config = dict(
    num_hidden_layers=24,
    hidden_size=224,
    num_attention_heads=7,
    num_key_value_heads=1,
    head_dim=32,
    intermediate_size=576,
    vocab_size=2048,
    hidden_act='swiglu',
    norm='rmsnorm',
    norm_place='pre',
    norm_eps=1e-05,
    positions='rope',
    rope_theta=100000.0,
    rope_fraction=1.0,
    qk_norm=True,
    attn_scale=0.177,
    bias='none',
    tie_word_embeddings=False,
    parallel_block=True,
    init='uniform',
    init_std_qkv=0.0334,
    init_std_o=0.0334,
    init_std_up=0.0334,
    init_std_down=0.0334,
    init_mimetic=0.7,
    optimizer='cautious_adamw',
    learning_rate=0.00116,
    lr_mult_o=0.662,
    beta1=0.95,
    beta2=0.99,
    lr_head=0.00684,
    max_grad_norm=0.5,
    warmup_steps=445,
    schedule='wsd',
    decay_fraction=0.462,
    decay_shape='square',
    final_lr_fraction=0.02,
    batch_tokens=32768,
    max_seq_len=768,
    doc_mask=True,
    train_tokens=216500000,
    max_steps=6608,
    dataset='wikipedia_en',
)
Each number is 128 + 32 x the weight over its row's rms, rounded and kept within 0 to 255. Layers, rows and columns count from 0. Numbers have three digits each. The size before them is the row's rms in percent of the matrix's.

# gate: layer 4 MLP gate, 576x224, rms 0.0379, rows 512-530, columns 112-223
# up: layer 4 MLP up, 576x224, rms 0.0349, rows 512-530, columns 112-223
# down: layer 4 MLP down (transposed), 576x224, rms 0.0353, rows 512-529, columns 112-223
gate512 110:106093119131094124170105097129144140085096149139142103156144149000177125112123147134131152122110145116182185125118150171183089133150089136105084139108120083128110096111081173053142128149108117102152108126107105131151139109085112138110128120135103105100122124127220100107084166092102072155155121168137123141132184218086174142142117109169
up512 097:157081117104114166038180100109144112164132151153143078128127145197119147147125144129150137106093062109110096117141169151131149130145142152158105129129065086119141117167113135113111149139113118130131103082127169105122103133160210073157098145142149103130065154136092146181173063133129184103141167092167117122098108121138130126116122122068
down512 106:176102100148143148129122071147110136066118161118120098147142137100140133130115142149141088107112110081177153108070133181176091125139129204095067147164166093086141088110065175013099096153131057116134128116105091075082146120123143062118073142111110110093129122121150103096112170144129082145147138177183109106117172184070103083117126095118
gate513 098:189163139128097128124046132157204091138146124152128127175122126128139130164107118125168112119159124140079115128160158117112102202045140143125125158137104138103133125089187099130119117083113138171117122167100107171181066075152096119118101155135178102108125068089125138115083163138155110111145162116172194124143103126142114151111168107134
up513 069:099143167117097124146048111142186122153092149122098125165163113111109117144095086124102140098174116112114145131094071146143111124102160079088117102126190125119139127090155052134107107135105112111119107108071123149102132128153173074160092083118087132117140118128091103142111099092101103150094187175095143155127127108162130129101147048187
down513 072:078077149129123100158170100128083136130127146122108139143121119138144130120121154143060139110137085100180140141122106150130143074163094066111124103128167138153130105128060155145148139182102063113139124086153140099086135175088136152190149076130087144160143178151134114140165087129105165143131098176102129132074172126101165117066120149159
gate514 099:104061139119122135089149086066170067141167127134124118120156126160137175074083135153128144133113131133091151101131141155101166170108140117142196140139083129176126022113138107134125141102161163133166110127136160142138129149126134133055128179213084100179119092123163193144077120132074148104107185173164132126156144089036201151148101125160
up514 145:193104152127105187142191132157117094152145067113153132180170094092127128095120187153165170175132120136100125159110144125129117143134112165117177159160100163135117147149102157104108145103134135154180140148137144144104101113130115121110169100089167085180120092133133139142180170085130103129194124150105116170102091121080144076119121086126
down514 151:177099153141113184138176118157131094162118060104150136175161089107093134089128196166150143200134137136080122155114126115141103135139117161110158150185088175115115153164106150091087144090147145141176140159142143142106095100135100119129168098101171088169133074135118134153173167088124106124173112128102107158113081110066126082124123094120
gate515 022:155104146127138158179121132088098116135146104090127125184107117094098176106126175143134149156125116190076149119166114211170167081157128118136136177148091159136142096116085130119152121099165109141156093094136132141189180090156124100137088124168122069155156088143112218144089124156085128156112122093139101141057134123145150186078114122074
up515 029:107107124105166163114197144081102172147162141149155141142139106092215206155175127175106118100136192117146153096088109128085035116054153113122166090162110163105146133163160123148158128163099136116148163152133115159134082105119155160145111102111119118171173128137148099035114116140122102144096116112193115133118174107116085123099113168127
down515 021:125145140115143115175121146163177172133129114120136149077160153092120107081165175153073072115171197203215137110112118114173138116148162099119141112114134154117089187133115136166153112152119111167118130132061104125113098083077132138142189144138090095162156075158124167079138102076097108107116102133180157134166155126108107162108169178104
gate516 127:119103181123096115117103115112140193115089109086147168155169067114143109091165154141138137102068110125169194087161113142103124156195159159180095153073109133145172110143107136144111108147101138067128087154111127114142154112153114177113096167150122160133157119149102165097136116087129117162159146076087129137169128140060199138145154129130
up516 130:136144203125116072111129095083096174151106113079147140124166089161124126104130135154095156111067132141147173081162142154068085180157174117160070115078145162095193136149154140157115077132086110086083080168104146128182163092144110154127117160080126160161065181160126130057159125074158129167153191061097133153167092142075133120116094108100
down516 141:137173166132140077163156085087075163144149123100134143110156142156085168141114113108123155138118138134148144100137126155102076155135168101149076093104220148135172170127140145134132070126101112146084105153111119124177144107171106108161115149075086139106063192180154096049120126079148083149160170102121107160138099135117101124135106113105
gate517 127:109139126105128151157091159148099153132082117150122124102152163125112193150133110124106069112139112129143124104134063162141121161170129091143096184140152088095150142089111066131128161096129158069192124116100102092158104171025087158128143121189139114151147124152082124074093101124082161096139104133171105100141164079137114153127092131086
up517 129:160125131151131144115116101090144087119185141114168171159149128105174119103114155181160167146061142169100172154126143097125183125145141077177109135072082104130095050145079154152179112113152158115137125126129126104091127129146108122147090171131186100171195130109129134194108141176153120082093123100157188078100181114112134147114144149164
down517 138:115128116107137141133085163119113123108108171133121128102175184089154175162097099141130080122087138146112169116129083124137162176164158075176075176103160086074119100103114096158141157084141163084196149125118108066127132132057092144081136141188173100159168124132116127120111100173103155074128140141166117071089189057108138143143125139098
gate518 121:144088090098141169072151090039161064198123171158081089121137103177130163148099130128148118143128140087138076174152099159148171154076177125138099095141062123113100067163112062150161170065168119113173068107179147107151166163120145109148096130128154105142087118099084143138114134151124151167127118127190088096113134071108157119071118140083
up518 119:151109094070100141119080183135110135137108139123114131148129136139107193135154140133118096143098096168115111174144128132071095132105126186113196140194130208146121132158121075103083137219113112147083100141187142153132165104155176075093123176141088147093112152125108154129090123183151142154139108137084114162140105103139119077151127157121
down518 129:109127117126096119134111174154104114111144100135130145110101121135088172122164139158128115106092092182107128126150155121043102116137091160099219134150171158110144183138128128126067145226139093136063102142133090178144125120177144117128139122141084112090154148179092146139035155143125119132178117109102147181140169125160102125161134146136
gate519 115:093133161105131086114149072091133139105115159076204077133091089124064111122162107155114098169114049143095071149112206200122153175139089192110156111117139162090166099175060071118118115197182106099083085117128160095138120146151097165109135151129081133123123084120129162121161124134152145052153097106180140062111195145102100098117150142173
up519 103:049148111151087115131116114128147148100093106066135089107105159172101129151166074147085118134078099147179093153108127170114117129139092193067093089100094140076154133164148150099079159181142125140069170116105176130134126096142133104162122094080088193125146126111104143162088130103160147158126155157159123089127074098133104158112127188115
down519 106:076126093189106136147098189076154113130120091124099116136141153170149116131103123126149149082060160109148159108171130115103111105145166108103085101100101115132116100103207157136068152119107160178118166075147157107147111139103128133118155133098158150132117196146141114133073143117130080197151116205117122112118056141140112186131091144141
gate520 121:089116160112083088136174052110124162140132086140097082159136135110106137087104135112146132146109094147124149058074080157062179143110138164134125101120112053150092091193115169143108189156119150086134144132178104131143161134132131124140119197141096084132151103123087167140125136149161141132146086105124100134186114153095141150162123200143
up520 123:126126149131143096130161097143119160115112099130094044157100146084112163095098144108056125100098143129152129094097057156056104098144179172159102063112155095142105118163101206129076138175104121132126151146163159163100149085115113124146145131063155128165123157142111150125096089106138144138153112074064095136153085117093123113154129153090
down520 133:171166146111141132121124107206090159144104135128100089151095131072094147105089131101099114112094150131178143137112090133090075116134170165165090067129174138147113137125104161131071121164114092169149133113159143149137139091152121157176180128050132141162109171169136137085085122078126143100155117069058104135120108124101127064145135129052
gate521 021:168105158121068121149117083209148152138151100106089119151141124094184138088093155159144173143159152119096191117139113137144098180080127114127099102136097095094153104127109136126119190091175138101129165146125119163161096156144129120124145141164159140121127136182170116075129118128063092132100108100098131109166158085211098198108096105084
up521 021:136133149169120174058135075120124101155130103130149188158160140129160080172153162153104146107200157064119166146123129137140151148076129149190088141177146036121121098108126168125098105103116127155113151132145130146181116133170102233124091160132092139099153122157151100191083127128114113087094141127151117139098141131099113090123134098113
down521 020:142099065173134154153115091081073096148080105101185111115124174130141164139130133154129102103188118057112102200157144126111099136164079123122181182209146121117068152122082116132078116131095126111049144132143161088113168112100112170126131133120115131164137113168123123126121153143147089106166115053122141140128140139086098115126102147122
gate522 071:183141122182115179114160073065147102156144139116157071126079121187089174059082115166082152127131126101158154191106133124099166177162128121151119152097109135144160140121092101150124114095152124123152122103131138148200066146072159102088117180109134131163130118073111130139112084095148111137097145147150126149130101109076129125180131142182
up522 070:077144096146089105116086135199160081087093132151139190094177120118139109123129170121160138164133081124167158115142142109128225105165136149099120154117114167194113153167080102140089135171107145119137113082130105078162094130138079099135113109070153118138123113106140092172110205163129102067132157128098049142122102121119120085114126154166
down522 055:092137073169083101097056106164194086061096113146143139137166138170161131143113149118163141133102064134143168127134145122112224139157142152124126166111069125171126138159079096160074119151100154172146139083111113096154083125111101111060107154041168125108115084084138099198141166179158113105118165153112070120113091133121114138152127145172
gate523 051:075158133125132089124120129076118110108120135165112128043125102127141135140135164150144076141133109061120067085119106157159102118129122158116172110099075146132146114183099107148186117122136094157170154157171183126147094162154105090124156103080118134078142125122078192105110144101220134145102159146238098132104150074158133129136185166068
up523 060:115083116102195191128165095170180129127188122137180095173147155050139208111095102143129148131132173104173129129145084104138128133090074081089162200092103132155138138115055163112112133141122163124161133136101101122090071140116101109098084168148180133146189130153094092148177102103136097187149089129155146159104165106139127135091154110092
down523 049:085114114104211130168182109159106126144137133174175092141161150077136138132123107164128128206142181150157097123132063112082144121119065081089132140102103121155082148127073185068135089117134148113137075160085110110137127143157105099093134149113162138153153130118050099143150096095134083119135162099174138109088154127131112129128192153108
gate524 136:091071130129162124055175166131097122114072174113105124101159189127148129155122165120150141122147079084153104141165091166148149102110120181135127075154134110116140124145148108140079086155140155111102124168158146089149132150162136114107135133095150165121010185124114159140087083085081123162108059119175042116097141147147118128122098161080
up524 145:128129126117118119157083097115111155118080085117125168166118128106106085085104123153187155128145107182120157120136109101168109153164077117117114136093203144140144137151101144097114115156153161110136162146101082127160125127104096189108135125133152107123174078151129060125093093102096113104178137131103127163155170154122154148134156098165
down524 148:135119138131146066119163205119153132152163119149154089140122176154138132194145081076086107158155192132101184109146201124078135151122134110145133129142105135147102128115099135135112091105080101130108097118142133111130116142149184096115129100114098130136095170075197141166145115120135123093106185165137113122130075130143131101120144125123
gate525 170:108121155135144112113194113142144110098126175142094149103095104137074179129121167154121100107071075103154087125088150134090124117150168158104128127151052100127129101128132080113114135133125109086159073136191173126121133142125137076133114138150160101117137147106101146147118142130177196173094097119179115134110124048124102096126139190073
up525 201:119103158120121149101185089156127101069082149158063165098116144159098108114144173108117105094186090131151123127141147151093093105104098169143073147133155139096160109063130073114088116192114141109147151182107171100117108040140120075113105151164125123170082158145088125180112112168111168165087081139132108105143132112116114096124081177144
down525 186:111119175101084179038153065090125106101071125132092110112173097078131131075135144107126103153150097134133075133162134127147107146091117200137106132153138142098149062120129109155109134170142133087108208161093149071086097067134122114109112153127120144138146074195070120126151123097125165163107087144116152125122177112124081095184084147099
gate526 143:130073170118081075113184107162111101124118150128097143075117104116140184092120123104134123057149130146159129022061080146119099154142088167086106179086082105156137119137117112150102191175100131112157096124137140124145148101133159110155099088154106126118161132099112160145109154167088149142093158125162108130127159143070154135152129178135
up526 129:097161018152117143112097132135158150138162124169146081104143132145112104125155152144154154130137044129137096151140168101174174122128130086128153120153127140152115131113157115091161072070193136195163129097127097098166201153076123101164135124117092155077065128135209139137123198099133100161176128145109139113154103153051171039166092102127
down526 132:112139045166074131097104126143130135125163148164147124065140144127111112130124150119129154112159056131132100065119138100159129130149133085124130139138110125169157160115119104100119081101155137186198140100172093107156207115090140086143159107124089163073061152138173163153112182122125091164165097160140141088149127153023156085199102110129
gate527 076:120145185104096111126129110086098132096110121112111164149107087170120105076099159097163162146108089155110125086143116134118142161161147116157087149130099145141163134148171099114077181123207127126108213100112100134171119147151095135076084159132132092113170118091034132097088116203058171056112085114171126137074093113096112167092109163123
up527 075:096102084124175157154142094118133177118178165109183090124124153147119151141141147164092130158185146106141191157136142133147158164145114131116118160129124140156099111095174128108123100137100187079084121149114146139089096172174194204125085130102103114167116084147186112102180160140138131119188142162108105078114111181114096103147133166187
down527 068:097104112095174168183144125131095163133168123120144116096135162121080140147084204156089149145148119102099174165140142156173142140133128102136084149121126139115099078119142085096087114119128196107090125119103134134112122181167133190083098110099129070161129093133163124109146147169104181131194114142148102059088087193092083133130126185169
gate528 078:138068183100186144139101095168142145078122100182161119123110065125102138139122125117092140169111130096125107130121177166120111148184102132113106146082095136106159152172104126103142125127117152116119144126141132131146118104143161134109156172119168166142200161127112103088168117085105118161157089158170107121084124173120152098116116142095
up528 057:116104118183137150099156156087100183123140082157135126094170113113148136122143069107128170139157159126094080090147095170126159159136088150106126033106144114093157119144108161111147126103188099098104104149094131164182159166112139192156159100149086199155128155113104186091148101128113144160123114095128114143136070154083113159136154064124
down528 051:023182077136080123117151174111155143155122162122077147126150193141144095062093082103175141078166134169172145126162105065154146131144174162151144133172198136132125068108159148134113101140175133109171115129124151146110155136122104127134167074154084091077065095144139168110094105149151162101116130108092152140164111115135099176120165104145
gate529 107:126087108075138136120076103124140121144114192065104108130130148103098174176149117153071091166123129066101123184125173159166179088131139162090205141109082113164129091098075076156179117109139121149106090142171182082125124141154152055108130069090111091134127109082107132114121104151107152163129108148131152106150107101117155117171114109065
up529 098:131126165155165151134172109145084080107149093149146168111106100120148071103132170126149170089104065143129148109169120103082076136079129124122129166073150097172102172127150103172093111101124172102116114147140128121157126146112124159110103169090131155102130185112136152074159123096157149138126145072163108156095164098115070169087108134091
down529 101:126071168107183165109121108129113125095183120144105152118124136132138111150117192128156139106160056107142127128174128112136070144118134159115122148068071083159128097038115109199171063093133156139122091170184153161183112118120127107118169089121114167099137134123165095080146097134164150188131155095131059130159176136125091147185086130069
gate530 145:179088089172114109139155110117093164133070109114128185167135143192199093113206133114108141109174139142109133138145130103086146137112124106088131188119125115131118106141128126126116124108132196116157113169111166131167107110150028132132136101174178081136110118135124134108121084169139096061099125127111151170151144123106172138149154116106
up530 125:116103197090096175151126093135135151073166155100163052102081097096099062121133134090162157159107108130151108095149116155106140125125138165165128075121070082129115097206095109193185163137183091128140087083145159106138190127136136140139087124149084108120156105108101149122131122065125140153123135098197069135083127131095100180128107177156